Weights of a small transformer language model: untied embeddings, attention and MLP in parallel.
Each number is 500 + 25 x the weight over its row's rms, rounded and kept within 0 to 999. Layers, rows and columns count from 0. Numbers have three digits each. The size before them is the row's rms in percent of the matrix's.

# layer 2 MLP up, 2368x896, rms 0.0145, rows 810-830, columns 0-223
093:523457533478520494493466485485501500478496484511528519504503490489507497513484478438507516477503489550517511477512502535495516449502507494501523457507510504527518550503512504532497476506525485534507535497494497508524460496488502509426537496535513531488496531492497480504506530502516546515529502496431465527467475467496476512512519523462497512498520485535522475489518559462495448515482509510509519474538498469513485492477484464518499512474507503511511465496516523493532503512546511505493504485476500513506518492505474508464525511507523488480480504504482440516501467464507502433473507509526506488505507507527548470479529480524476493532521497510472522454504514501489472490510
109:473513466502512475523499498478503485488538518505532527468489498510489481511527497488485504561465469524449490500526530518476499482521507494491476491532517465499485490506507527500489463535511467584515530448510512492460551593541498490536528537525534525469510483515458489519515483482532463503455486501455544508482527496475479519476498504533512489462495534506545516473539524488497530487509486525544500522469477536520477486433484501521490492526491499496481468494499478485474482500521486516446464473459438450452462496498504500532511474510501481445455501536494442488460488477471515528513466528533530453467477463469529515482508495492511467503518509467540515542434494557446468466501
079:489515512495459484523502478490527530477486493504517494465460536483474521497506532547513514502506455464509500509513511461502494501512503513523484473492518522468503519527533538494497457530539491491483436485504507499499453496500523464553481488534472572519505484496477492476484536510476521513474510505482461483475490487514488486436479517538493549524521471500523448495543499492483496465455493493510513495509559506505494481493503494478496451488516511504527544471509503471491527511463546472500517511516507494490512504546521500512517505443433516493489522492494494500505477568485535480500519525480514532490500476519541521466528504461514503460480500461525515476510571507503493473474
086:447434496509498491522496517520470479492487486480515495504514457527463443515461505495499526482499480510540564483464458492544515482489484507538497467472512538496476474515491482504493469486461518490532491496493538508510455508512503489554509530510514535503493498486523504499497525503512469488499489493512522496565516537534479493551511498481507490494528523484475525507481539573493486467485527524478495480527509503537484468497493493504514501501483499507528493505524494500519519500516476519478551521493517509497452505468495497506491497515477514512511499493479510501493498490560529478495525527541502542490492496505490526429510542468473533502471495491482499478568518469502479520482
106:522477489573504468496512533471489539449520543516541497519517480508468464546512488507521542514503488468460557560525495504507581520514455508504529467438527524475509478553460531466532518483494447496543480512468545500536473473471499521511503523487531472461514464502513506461468468477487476508494500495528462500485463497509492496541570507509510479453526503573524486543488516509524449528503476511464511523517507481482468521508465505509498512481455517524474536518511473522500505499473507478506549492494479498515508518507509509523475505464468500517498472471487482456532524451473479492521467427476533467492500504454492500515505481543463474503524467485479527467531447514499535486476
135:471488474527479500488529491547523489499512527479487498540510518500539505481500484460510466518489516528482461533499464466476464508526484509531462484528489525517474462488500486464547512471532463459458523490504495503495494518460514467481495503481474534517523500514487498496529472490519542522508483497530485526502510519503499506501541504536498487495452518510520484460486541480468509464492508508517475539456492481465474469520480487486498533495512501551491493469461476467500515524494485527486500509531523505493491521517502526464537465479546504475470468501527492503498532477463494486517496502496497451512489526440440520490481515525469503496507502550490487555533503474515536478507
092:471496510488500464463508490479477533452548529546482512495501506515464514501471486511493456455486496477501504514503505482512518513488501477523520505543504516448482505523455519520516491510478482470491474505486520507507476461500511536464501483478491537492504452480482484517473476483501518500443491488504465504447545512510490515477510567526520494509503474505530504544515467471502452509465503511502546511499472489488519517496540528498497517512489520521506480462476463502485505489494553528487500473485511490482498510477526505476528499513522515504485496504471518520506484515506528494510520486472502459516531524484517497495535457505524499471530482518496492497484511497467510486488
087:503477491520479509451477525517458493504498483525560497554511524510523476490495466502531511466472492507530547521487509512517480501466497472442545507513495530479514509460500527490493505548530489513494497499508497535552524467516470517457447437494471517480513530484511525495467476500491503514535504469483484509505466518482546491495496471515516502515539505494515514521508456466545506524516507520514510498484516513497482457511488495525486504469459481483460524478530495491525496488493479509536479466475523513495491478517513498546526516521501499519510531452526483470512523485505506494508514498541517545516489488494515498538469484458459518493487548517510493459515500453478516508503
123:499518483525533486495609481475489488527512485514479478502503516481512523466464511480482493489510514483507524509517457565517511499498510492471475517527474517518489520435486515494504513464471509532511554511523471532483500472514491528475445511533505498495517471510507473465530495469471499520499469550450479463464512537489508509529500503528521523516499532537461487458502503506513531518563520481504495514473476533459527495506499550494511531507527506488479491517477503495477535516528512494505484547505451505517495560536530515530497505485478499447514480532487509570494506529531534569536460512498490530479501551514525500494488487490476509510490486482483499493471470520502509491514
090:483479498495526492498521503507506521489530502537482489490472528463475509462506509469466503462473535497505526457526454500526506519487461502488509502483490452516530474484478503497484500460521523443509513476506517492520466451511477512487477527507504453535530504517493509532494509479486489521452472483484497506468489527493515510469491488496494533522492499500453490483491543482496533481480471510493472521531525494450492507534522486521528489491469500503498505466484505512517459543534528525506520505500435511493513486477507524497492523530508463536476510489504534519528528508488508508451511466516483497526488495465490470492485475505484517466467514528483452506555486481512560498501
134:491500439514516466493482483514520528519519506507488545519499527519493470513518535451491472489523487538496492527547487459493519491514473473549524504449530479534472489526462494517502529463513507506512504504502462507493506489432481481501498500488466519507531528478450489509505483505506533471511514461467521506540518467479483524483536518523479509460479527497556495526500495491436495514468519498501490486480512488453463486500517503481486489493501491542507482487497515489501494490495521479499498480474442482522520516462479502517539519498557464534485520484488505479525481505502504511525505496480522471486524501477446474512451497495470469531488523483497493510486508474528485477497
083:452494458505490481521488525526487480471502461500489492505508503520482512527488511514488546522466503502525491513519532452514466518523479467495531492467477518524511534534490506519521490500529449550533529521522469502502477507517480486473469509507484516501512511460485512556500499501472515546514479495492503493499460535541483509472460479488489510494501525506533497526558483517492498508513524478496499498512488504527487504498506534489500527481467474500536529465492476486490475485487500522522500464516529487487436471500508515525493560486492528478509480512465496521508502548540524465491506490471511504529503513504485489515470456512494517479477497513468498519479510470536530495504
083:529525468473471471490471506515535473488516507492518508505445510481492518467517559515493474475438500476519492447495522440487460528528524508484523483472543512529493499549474520522459518493441456522462497450478468488433493533514515503528433503496514442484499493508484498474482507489490482504500460540483522486512463536468485478489524501513563489525485496498489483522448465511480481513439487520495506475507514488426529527507468475503538497496461505473525472515492461513498515516493531542483528461524480475500500535524485415549511505489496495492520518513449497486525521538492515468493527537484469550493484457455545483507514501503508516510479478497508492496511484516520503493499
088:498513520474480502481458493538493557466500493498528535526555515508542494486475468504540504492433491482556498530536487532507491498498497514516500474513525511496542509492449496536477488470501442518513497452470483524496546498499519469489476514491542465484516466486518518526468455509525480503517527484513508458495461502506508501487496476513516523474514474473453496500477465465526534484478527511524464502504509452502494536498554467485469502479471519511502506484476506523533544505535536481503526505453498449497518500479513516519490501477509542560466536497507490545495503503488519509444537478524430502468499544506510524489516538520508478484477499531515485559521487465521481512508
101:518525517540524522483505512498539543497514498500504509481532466502545499501421496498525504474526532530491490509529515520504486477533468497516488500489518462485517495502495519457522487499450525517521521465523507526550521491513578532445532500533542450457522517519489495487517458487489462548487516499465517444469480502515469488517506463468503504502522496488500472509513519526504486550516509478556488501501461471468525514463486432534434498507525495483470485552488498511462417523490492507530539488537474501498479499514525515513522453491515519443502524481474468503474525467491544529516470504478501470489515472477541491531518503511467512505481511498495481486495476502527491532518
130:453495472514485485483485504497457515545444488482546481542498541492527444549513497491501490463507500523490496556497496461490502488497531505483483485553506527463509483488490454489510510544502530491517515466504482545511527494507474514473475462514515519508484486490491437495484475444514481500520459492494499521466497516540543503504514552534476526526506469514526487497494525522471496507486533506531484518543536502483470472552511478502520484492491498569477510530458518523479491520515449517468517498479524540481495507538501506489469499491510505518524491547491494514497506488470489500510487506475439465481522533462487507427515496483491500477508495518518485507526482483541488462518
107:483523509553468517495503508491528428500471451462481475485478511500501492516503460512470504460467543483497465541448486462509481475509464485527546472569516457505514461503515491497512497520516478486481507500545544526434502533520501488482516475548457518487515505493479526512514486531509548472520496472478534438510513495478488522521511495528446550501486510480544471515472554507492485510504508510514526495516536460486459504495493487498486548506484488457460449476511482529446502496518518478504492501477483495482448475499518490502511491470509480488514496522475513519498512472477481537482496500458467464509514510482507465517485489542471475448507520468530469509532507500493487484533
097:496468470509516525460500479521493518487539492493554469492546466507517525473481502481496528497496507528526525489507511502524508501469498520491478479532497500543487527525503508495496441480515508562450510481485517463504488528485526483497487516519482561492510513532515499534490503482483472541481506516490487511543532497484518488498518459492475517535476507514502499453517531501517505440488487489536466518501500463503492495428453507499507505496500478515498513536527512499486492489507538532492500495479512458461456529508535483547508482492506434492509512494487461462494491496475511492498463555474476501486471515484489508517492484470533514500542498533463481561474491461522523519490
127:487483491515506489523476513502523501484511498538510518498522477506515476468484513499504504529523516530520523494467483495518527506494505485521496506551530515462531496500495484513543481482539477495524510501455517516553515533486489435486531506463492475493515453520506507506508521483518473494501484458483514491533486482479461506517483495484484482491534544487450440508527527508504523518487522478512489485539492503489499501507507464508521504523453466477538487478495499469487499508478507472524541493542510461495480496499502487476475517479511518534464519560512529534555493555493509477487517522528502474504474538533530476490478508505477504469467463511474497452544523524498471518458
101:502459510465492466492483468518486549504530515548505516517485512512478465512514488491483529519506499534494465501511501498528504505510514526486511517456484522456501521552504518503486523507531460477503483449453517492536534539520460475515523551473521543506478491515504517511461467492480512466515516477481536499512489497518497485493507480469520503511493503475486515479513485516507487511524496481507508526496531477502502505496483459460518500500536526500498533514503492521509437496472522481523487534475513483515503487481454492506508477538483477530500578487510471515527457500531496495540499497505503499518498493512453562442510515504581450495485487483529505530525504482464462462500
105:499486462562507507525481475484481524534513497515478501497526532471532551539465515497488524469524485525491505507506488524474476521494488477535508532504512527483532503462453513476510512492481544476469490448495497527522498469516480484528555495459480482483492557516528518504461500486473455521523523497461476540514502518477515538492512492484518453527497496517525505534514460521498471485466489459526498490522481482491494502512475547457505518517516524532485509507466494504516521476454500520457518546524455527530471516485491491504485524513482450497479467512490511492492494513541490459550498524528499512495518500520497512580492524498500505499504464469478544479512473515488481486470
# layer 2 MLP down (transposed), 2368x896, rms 0.0113, rows 810-830, columns 0-223
095:481499517469503491433471469509444488481516512474534515464494470496502491483514513488460483536507515524532526510443515518549489508477494495487527503521458489465502536452501495497465477516495511490473523495528513446479517473513481493500538502529505508520531477552510532497473505526513486527491467491520493508507473500520461492462463494479497519448488528480519524505479483520504488509506522475494529493497549465536491460516489494501510517515502446497497509464469542503493495483490517507481464515472455479518496491512467519516518495521478481527518487509474492540526531510469558490534537465488494449466525484520494541546460486469485521493532499540476541483519462475484526501503
111:520527452505462483496488496505499500495487495420486531439519478527479429505498490555482492545513481511449517545490530497535506540514497502489505538505510495516499473569530555499521471509490529502541490501529489492472504519514478489482490464484500477548532508531494429486505535512494490466512519486499505526475478526504493507503502516495534536522514521486516482446554511449460477493528505494511534521473516517463489512498509472528493533507501516470510464476453515532477476519533530484475460523467498449462498494521529502543487477506513511504508475521476431468489483499495523462534505514485464465452486497472530519531480504493501509470490498531492497494506533512480502481513
075:482532490496478503491451504479480492524482492511539513493515506529553438538491475533537477529488552539486486467502477524546505478490478527501494471531473467503489494457486530516474503501508515493474491489513499516529508516508513494494502507509513486539470532496531491503474480543527487520487511458508490492509499471468532544523520453488512490482475534483457495490481523511496506561474474511515514455523502518481451484475525530536507476530511478517461462481506483495478468520516484503527491494456504477473499500504456506465485495499498458548525524477519455518506493527536503488492455468484473489491513531506527483527536510492541491484460503502464476494483509517423536513515
078:481502527526483495497539485505505519452542461547469506482444517532537502512459536494562489497492523507460462491495528502528467478473466499492540494474504487519519483502524479515499489508551553439481549516489478548496518523497520491550486498513499458517502488481500471448541506498480538486486542495510527482488429488506476512474503498492484519514457468481517492512469518517500488539530500531481459501537499503462483515491498491468500459518479482521514500505469510504524528527463523474525483536518521503531542486508526539553505500516519519519510511484513505507479470509499485527506494519515469545487487540484495515474478510518523519517493443477514507478497459484499517478496
108:473465567543552502517521480502507493514514491489533430517514479488479515531540503511539472474538528440482483517504498557495489498490499468512516482517487512477500525485535480503515535492517542483499467501521476505490495475493527510484528520483507469479531502510494469497511477461503495464519533466491542507530489497450541531484495470518507507518560508494550501531504499518484546490508529521464518493520467476453441509487488539469551496484502471483494487518492520526502504478489488552459522492504479520479461484520523434492489519493515499484508512477501523511493497515504519519510494525484517491517527484521476517483494476524494508529504450471440499527497467493518445533528
144:474496508536422509526529488509487497517493488510527506590495520465529509547483533472484520488481469508462509510446492500484486506508487511474565468510517483536510512524501477520469491511498497508500583479511512500482489524524485519528485491513514487532528508489517496530500481493477478522516458455508502536487516430502484473485551467486501540494484490504490509491480494454513505527540527487533501512427495494502465497496503490467543534534468502519526475534478504507486543512494499517479463459490480483502486456503501534514473457479524489472498486492479486478479566498493494485516460484513501513486549513512539527487477470474504527496512492501493489487483521483498508423554
089:525492425466501539507481488481498503524487471443503535494507458469514480492489481479490504488538521508507515492498481486498525503472446509465517540489455488497527482508536481498491536490474535482527487487486483497518521519512531533479521496483478506523525459505506499491505502492463485512539556524466516534558535476514483544525509518525478517474473528473474487440541539492469510517497458497493517525486502485456478519504502497495509513490483515450458473512514518531495510480527515493468492487508486538549503541507496484459512474513481485507531438490502485490534530490486444548498509484495552474493521499486541442516469487526527499472509497517479507512546499524476481484470
087:539528503558506473452531519519482514489518485498530489530485479480512514545483469515515468503534471510518513458457513532501476562468505538419541506467468490505452546513567505512466508512502495510512497506528515509560502512516507545454429464476515489497540486538500498473504497496525490534526530498470496458507511490488489507527540505464502462531515493522518462524450451514542505466517531437473501485473539528509484506519501503494497507489485532458523499499533491501505487513498525473522556468490500523526515503505485522531492486512479517517524491478522487477502495493512507510503514491503500480472494470498511524526455468485473482506489488486480503505499508494457465501521
118:516505459478496468484489536542539485455501475518512480511500468498469520497485530521504521531473520523481505482500476478498498510513491473511520466543502526533497428512482514481487499469544477474461437520505510517473473509479501494535536504516478522516501497478488522479494493529512521489499509450522497540487489497552468481485520482513497518504502482504505494507482484542473482513493477510474510517515502492519514525466481456504464492470491461491566535536481535537508512529455516522491536489503571460479513478492464491476494520478522530537523477513507513508479489502484509482484539521469496503499546493509476481534535450517496513486500503484536525509513521517497441521450
083:489511547504494488517529487522463509508529469487482469519521525480467542473514507482505494540488544457523463491494515495485528478480494464471502486493525521466488584495529487526481497504525473508544544519508477490511468542487500518515478497473504465525516516503499509503484493481509493479493472508497510436456485514503502514521513543512463495513486452502492478533478508486510500508520493531498492517515544508531457489503470466497497487498493531519517501550516503500524497519549487494443479485499513495508473469517524484501479528515466503500519516509509509518524495500498478529565489504472482542534494547508502503516503472498464480552494534525447517522516510516481481525528
121:475481486463496471468500476499498515532490473518523512517505477509528517519478510505504503478482479502469469476459527498491494518489511500504519501508519459513519529504467476490479465502453515501480539460495495530521476528502516516514482531467480528474486506474476442496538484513481469476505510520493487508500520449485493487513541474489510520508527508504488483484493495453504489507506525484535497495503459516543518478497516477518464472511511485526496481507495511464505498506517500464508491515500466488478522506568518506485529476494459509497501493489501488490493516526500526531508476484517521498501532483521516519512477501478521532541520549504511461486471497459509532472583
079:492501507514521525493516536494513472497499530518505483504443504472509509535505498501499469480547490484472549500498460498470515490503569483474487498584516518482534468515463485491475486474564472460485485504494495474482498498480498483502550513465532493500487480529526524503493447506502493489494494521511520495516484442499525508519440453502513492505511467537499519515533490534479539502484495493470523471491502531468495499505531480517478495501481550494561471553457490489516458502466487541528495491508464485539458500480504485504501486512552507536502501505513493495489503509507471445516513474486445444470481484506495516496490507523520474551454546468520495492503488509571506491477
080:516504497469523490515525466505520533472483491533547497469529501505499528474495470516534489500510518470476520520520582486456546489457519455511498483511526499474473478509457516496477478499475542534510469505541556469510493514469497505470488486490570484481532505484467474511492470493489501507465511536527498484497505496497502517536507478473520477516472511514491496503480557502542515473514483517498522498480471508501468513458513518524514508507496477513541523478532546454514522484489488487504528542459457520493516502515497515497508513507536499535516501506499481464491452550497511492531454504498503520505510509518509470500519474522503489529502501523552509528509494533495493497485
086:465483489500507510522537502484559490551497485533483499485507517473480479511486507518475495509508480538493487480499487484430484482499549506497504500483503489483535520544490550564519503491492537529540473498513543489475485494517503502510458498471518521483523456496459516519488488495522520540488509474495497552469520476528487506440514492480542487466511515485525501499503503503482473489550485556548490507486539506542502514537484529500521467517490489520521509514512470462464508545493544522527478502518513524524485505513520513488514529505413486461516461451470526482517508518509497449537496487477517519519462459523477462504493494471497504482485532512527499456474436542461515464542
096:507481496510492499478509481475453489462488534499485575496517502487481488495486473506480475523514458527449514489520492516553488532457530505510508518504489525491484468483545509513522524470506439520485495531460523499473531520514537465473503488542466538487494486527494489523527491509532470507468511524477506492486502536493525489493473471496532485476469517491498552512518495494510543513482499457488505502517503514475503524507454464486488497529542482490484485513461488527510503500523519479458457514496487512493482539471493473529494472493518516448492503500491556499478505480487499449529487502453474504490562498508507510531504497483505492504521463462509524510533548462519484511485
140:451469426518511516486494517519473512510477511523545514518501499464505491516482498505479502516515511522496505517513521439501513506488561506518502434502515539466492476482494468479500521515501548506458500489518492517498482533500469498481506474496497501501524478518521442491477453458504478523500473451549503489496486496504518461484514519522491514511498486477526500489512484482486518482505534495539485534457485480473467502500527520489495482509512492534457521535441492511501467502490473488471503530516537483493509534534511525513520444474520485485516502515501454498492481493516501512506492481519472476471508482458494491489477516496500521478506521509511490481516531484514510494455
108:490447476466502534529471483471517533489483542484510487509525486464492499486506481510474496520523492481496528511456524504504516466519522487493502493481500530499465546479567529486517492470498521456517508534485490455526503492509508506456533517534474498502488499512510479482542514516492490507524526493501466571500517457492464481455546473515517476462535464557494505487475531512511473523499490486521491490481496529476480561492467450505491534544494486526477532492542497478528518513477477505484522529457488530493558533505489494474489499527490495508525464499472516501467495519516465480545495510512485522468509509515484488486537514489482540514471476527496529517499516510502468480462
095:476523472515459499533510539490491496514498504521481517505440561478527531504500491498479489507537514506516496472483490489485536494496538469520544465533453475479524470485492498472476498531501535514495488507477484543480526498497494535483471523488520510525499471491511531476485511487534480524525529463488501501472477495506453521523513512497523475509477472507506484491517511525469478511466517483506495472481492528511522507536557451498469497495477519484478500512529454476471514512498472474475469516459497478515510473478456479478500506508479504483476518491523537543527479488528492451511502512532524488484498464480493503472495498483486495477432469489462536493509500504539480498473
134:504523526492491510478518523484574526510485492507475512494543516507539500476479478517512534548540547541453494513513490487504448484500521504484510502496527502420561535537481511509505504503534523500514538489473471500507476547485493509484498489471475473499506482494501497453490492502454477510473483490480468491534507486487513512513516450525524533458506512503487489490495509472530494502501512518498492503483531510501493501497513553480511514497466502504513489545499517510499473502516560500508493470497490406479470524524465449494529509481468541542464522508490491512498478531523495480542513530506499492525491474479512510469512547464507534489478529495488499516522467486491526526567
096:453489482549498473544480473475471529519455472494509507495583434507453548500479480495519551500473498485506457505517451495471492480483508473509505467504512542472512530524474506525504542532537527495532403481452460477472505511463530492502480551494510519509488522516485470473492481556470490491502534493510521514523523496508495484495491491519513511491503496459506517515498498517479520502486478477517487475498497488547512551521520494512463513508505483507495523543506521491457485506513523467500485502472510498497514482548540485453474444530483556489466495509530513491520464451498533520495482491520454496479498506503487505502515476520492507478482527540509502520530508465539450463516
109:519493474484489525453525526530485519487539497519540514478524528504497524509506507517540537454502492513519552511473476450435509541486460507507523461475489538488522482565468498563527480492505472502499474505482502461476493518504491516503499512514492511524493490505519519517496501497464529503450558498503522483483503483467483487468484494479470524500501560476520504486529492496496511472480494497461496477477521506482506492519501521540440523513480512492510509527508541515462472466486485540499526491497517560505449499450476522485471529503473502504491494477526505494464527508486507492495504494474489532489456474450475489510539508474496505510488514502480498468500476547471450491471
# layer 2 MLP gate, 2368x896, rms 0.0149, rows 811-831, columns 0-223
105:522480493494518502526486513483546537474514535508459478524490519502480514506502506467534526472538503488500528498519466446431514502545466513457507503501474512471496499494501507494533516467470511525520518465512460513513481507505490537545520535468502460518478511464518514484504516519497515513522517490508471474514471509515507497451547526488491482491520444493502518479494506539490469472499506515482475537471480526511512557525474506492478509499497546496493463545446467493501493500449512473542548505504489525476563457505495466520441505527503505488475471484477517464557518514457514483515511536499489518506510498522481513544459493535507557537508473486477501539498499558486522464517
077:516520495482484532563513504501514535537528494513481502491494476489492494511546538529528529465573491500498486535474483523523483496489529520516548515531482474461500493531526505506519537542491508515500482512509514452469538494477473502533501496513494502516496510522491504497493514503483528518497517490467468487449484502536462500501497476502521510502513491468538496501530496543506502506453531512516522550446480548481575494515504498436482479511466553524487516498450508538482489511520505500523495514471493500497478495550494493527479505500488521476518537503500503482506497507553514496434521519520534528478537477471558504564517503478508531537510505515478504500482490457511471456505
077:514488483496494525557529502515511515499504459514502500537496520537492476536515502485519485474488529536519507515516518533516480495504480517506541510492473531487475503466474482489488484504484490471474506486484476500519549527531525515503534495488455452478481496522530541507498527533518548517474484527483530456478544471508485515492516490509495518531516526458514473497497484534523497520510459489525504504471498506481530491509504524461515531479533530481499519524476540521476491497500480489491469501521520504501511455506456501517503497516561557439487495496507480478518499497496482521523469456475496493534503571503511519520495493511478503461507518499503544498478477452501503493515
108:519499525513503511500502507502486506511485529523533477494485498484451498495466471505506512446575523487499477516471513515480511483490491488508512458493520524470481476458504496476525463493495526493517491513521509515499502479468510546515472518519537508501537489484497486454486498481513461488477515476520457516506472511498466516480502478504493527527498504552531482601484480536537505456477483532497468516523513526511503499490502494468508516520472502522496524506478511467509531472517563537472530513504501545487488500538511501519500474507505538542513461476532505503551504482519496483510511493536486513531525506502498492517471505495487511467515449477439490534520492436495457539480
145:482484457527548501510521501501541534493553512479484512490539484468484496476505489472485505544501505524485491495538507474455463514499499492536506494475474513511476444454496498487525481452520475485495429500468484500486516487492506485525507493483485512503490521501503512492508510501494551519503480506489530486473482535508497497496498526526487505503463533454535501501536499503480458459462497504481502514478471449482506513504462495531454466491560502536533505452501538504488453547503525487542548483541525479511527537483483473461523521517536549455503475514513441534478501483469532471486521522466523508519459483463480480545549511551488504488493490569508534514491486458485513503466
086:474503481533495495507528513476512509515483492543512506537486473474493528517508510490512530498448472522468520500507536489473545478523507498489503507479509510456463468513472487517487486514434489495476509486499524459456479507531466512523546531523490485487486490525511533503495485541520456503494533521515489514499472511531468502489490505492503528497483452507463493492478531531517480523523517515536489543494491525457509491498517512519507481517516540509576525466519517494479452450487524490448476562479496471560493461472502506499512527501543517494449498507513495514496516501517514551488520490459517453515511493482505506503462486506478469503514506531492505479496492479469491515522
086:538520467472473509508500538498466481516515519526482478492555500491506519549513476494484505502538499464500499500480468483504518506528471519489547481504464509481489529459536458518478500502490527512493498529531492445515541507520497490482490497461511476493494550494503509505490524472471534451521463520522486478535544466493515460519517521506474498485466521472499525522524530469507466503476525513481471524473493474483510511478519487483465507469493459470501490490526469502503494528539437523509547498572510514498524514518464548472541479499498469483495499444485520486493538517545540515472504511542559512444482511533469564502518514487483522500505495497510490473515535499533489460514
113:507513510500491480433480505485527445499499479504522526484479506525484494515533487467501507493563521544530488507510513466486499432488508510547521539506498478484514478517486515521567495543481515489499461525486553497525515479503486480468487501509502550488519521517483468502521481496501525517509521505511478525511517479464504536470529473459488517487489500536476500514490471438496509457479509506538467474500497475501422506504504526501486492498524501492465459508527500498497511452503478459524528495510511517514517513497496498517528485507551502522481505469528491465503513491457502490474494493502476480511433479475496511442466501520525499513469471534478484503505498515526539509521
090:511499530491518513503530494496547541454511484516490491506505460495495494486485486505449483475487465543508472509501492481523464473508478529510537485448527538479528508507510483494500517522496471515490514498525512507450494463496526470475468495512505525481538437519497541480505494501496542528484542544537533465516464490516531525477499522500497474462487506494524539508509498484510528494462481519519521445512565520519497521460458468509498496501538454470481538468488525526497492463504536516453494534430496481514483465477547506487522498478510480527480518473494485472526502510464492479497506488529548519512493501525507437517442505540522506508520468535491533505522503469502484514494
134:508479491502547478506486472507539520524519513489495472472479510495490476497497487488494510516488523518492466556549480485509502485518426512505512462489487535508503413524488539490520526490535532497531415513450498500502523490446488489511480480495492497482513498514491522526479470487526518501511492488499524488547496494533493502477511523446525475490476493486494475511468506524504501468475516533518505473475525466487503456520496457458476536525505502499525469519484519519492507538469535512486540481497523526505500518460517526506466509537546489532480486512505543456503503513501482491498514519522448483488511517507457504523518492488498464499478511513520531515518493498520490561422
079:514492522504494505486505514515478527528455495485491504508485498497552489481490544490467474505482469502488484521482498537488507528497502505468491554467543516536510533521467494499507510495525493492482444494510488483481483514516499458460474528498474521500535458483467526470491523472551457479518491524468492529485527496520510517493532488520465505475522479431526531509492475504496546501471524501486491467534506512488505496479519527501485445492511528490441488543530560529489483506531526499454543506479537491515492521491486514528483538470501524477490536470496473507519507491527549498532511495495488536498499497518463503525503503531506500513504483508484502505508583471432521482486
080:476517489498504489543523548499449527483509461476542484531472489493496524492508530522527521523479503485485557439480489487488505485506468488516546526538566495469488480497476516498486506440474495506513488479538509521472495528510502497500482463499479482482487511473479517499492516522465497494501497512491497502451453495505499479482521511516539514522496528507494484474511528526529538513488479511516498475491498555472515507528493551495524504538534550486524455494507504507482494519508491505484545543501479516483496444529522495533436485520490493516524485568490485496463473462545510502543479537479517516541483482463477498493491474532463533504520477510514479527492550518469530529512
085:503512512490503495504466516517530519504442487493503511524475480502488536534494497537456510511440470539507481514496493536498511511499508538477535542523506517489523519533492537494512525499491476491508486531563526520491519496520510535490487522475488471484498477567471476526494520474494517525509452480501501504491482494522528481510526489491487510492517532448500477466498509497487460529481512502508517465462498477530493467521535471515495470471484508532514504503490496441454493428486497499546454484482522496487505495515497503542468520482519525503561528482514516542494497514552506465459487482507508496505510504497503496492537485466448510487484549496513517492547486550491505501495
095:503540479515557484521500485470465471481505511503506560472476466511497526505520529502488510474483492501531444495483480509503484556492496483468479517519523502503529493511506522544491498542487472479549540506518491509459525512444551476508487501512470531515491521538495525507533490511526530473450534496427518516447467520473472525482513475543494529472493469491499502515489495455522548480507523494458523462462489482524522518487489505470508495510494493476498478508505486495472550498551499471438488494488521486529528490463484478451530500435504494489494486489498475499504508520508500545507458500482538465506529497484493513523515472533505482520519452515490493537516510496527522519520
135:497472462532528505510453512522466529527476521500512468513487512495489489523474496515477508490516492509478482514473538499472460497504544546450480467511509546436512502474470517490488465481517488457495534476539511506529504533533457513528514471540481494529475502491507479487502501469521489486517475517563518469478464518520506500458475567533470491516533464512479451483544480520507490521504495523524489526494474459496488472518499458515490479500510526505497522522457517490498436488483499471492531508466512514518554491538451470506449486486521526510461519545502470497513489474465500550509483554487454536475503535494480476474524516487492518494522492481499463476543522477482502496518
104:481518472498546463510526485469530569509497500483456517509496464523490492533471498491489510499532489482486485515524532488484518516550491516528502520496531521504504551537472515502510498474488522524430493488484514558494501502504481519523466516471509538461502482483504509521499479522508468554487522527459495482507498495499520546512474497522538510536514563498488507500523502447518435502489493527472533477492490499520525491500483504427512507500503520468501501506480493491516514479495506515487469526537519507499566480512525500497456512548492471507520508501500500492521488506486521490513475515485491478512509495502498496488471515503474535513487436522498514549502511469492511519491
095:487473520489476501509493486508521515513560533514491527529499470486529465510548567468456536516480483477508487497510522521454498526498492559470535504534495502526499543472542487495511522492466497504463474463520513495512452538466489531544512530523496546455511522511473546492522472510504498473539499535488486508474481493498532494483543480555490493490497506502495545496500489452503517467548484507528484487486475460503471493482471542468510536488543491461517480544469521519514480554493508514517530473515545510536517513529500492529478510529519459498537515490479483468545542486494441517507469483511516547501529490489516518479500562489471514537535502512517488500477496500529456487524
131:456522519497492485506509554503536506516496476510485507503520492501544522498476501500526515507526531508433524462521512548475479477510508510479503494484536539460570493518528480500498477442505509471530522457477500533532487524519541489500470501493493486472494541483496510482480533490515434492475492505482499487512484476500497500500508531544515476521529528499421474504501496456499493513480534503474500550511525513466537494512491512505511542520469504475509473503470524472518466497490535515496529477539513437465491516540491454516469542491530536509479517550532492540522532530482463476546502507519537479518499498522525520481539537462478494483500467469498486492520504459543496510480
101:485528536560500502529492517463507453521480493449527491536465525503499496509454465485537483462498469506519485527509507508510509537546511498513505505518478515475520505526465498473485489485467501512485467473484558548510504481477543504488470514471508493464481469498541535488530508501509502500490482477543550491502519541471532492475485466509481524502536508471508514493513525471495505510461446554518514521534518498467489511506503539475462534490497516445489421506519517492474500496477547475526527546471521473540499459506491472501471483510524525485503508522521519495529504439470514500511489559464487506547491486497510482519485517506494502505456542476512468526495460472473433543513
108:476464477483486499475560472466502507482488520505504508490495516535496484479499461534484523495465465490486508462557495521466491479517473473480535501496518462513519523495505504495468465495459495505455469473500507479488496490516461529475487501462485456502448477497528493496516535498506459535497498508479501543483522542491521500525539500530468490507473474533484487512543497466479493495462468487482542445517505555515501521515455526487508495524487528488472539474496501507510503499449458475451475515507510552553508513482483501495523505487473483472449476511489501455501500537506530490534471525481526514533479458518518513522490531501486486515514492519500507467458502522474520501471
096:534495522502510499436493572504468478492534509511514528489498533489499480494486474530506503469473487473523481470479512496462493505490479448466542517498529521496559509447481514531515479496505451470506518517473502493536527456483491446500506515546482505493497492495524482469511519498509451517487546490494507564528499452545510511481500502490514542455503491472488474501491547536462515514500477507518528519495529507497539504439466502515506459480522546489524490501509494500527483526456512485512515454469536538540494456488445529475504522491520527546523514518509507477511499500516459494512492530500453486491513462527489503590498490482517480529485486468498521538543459512567486515540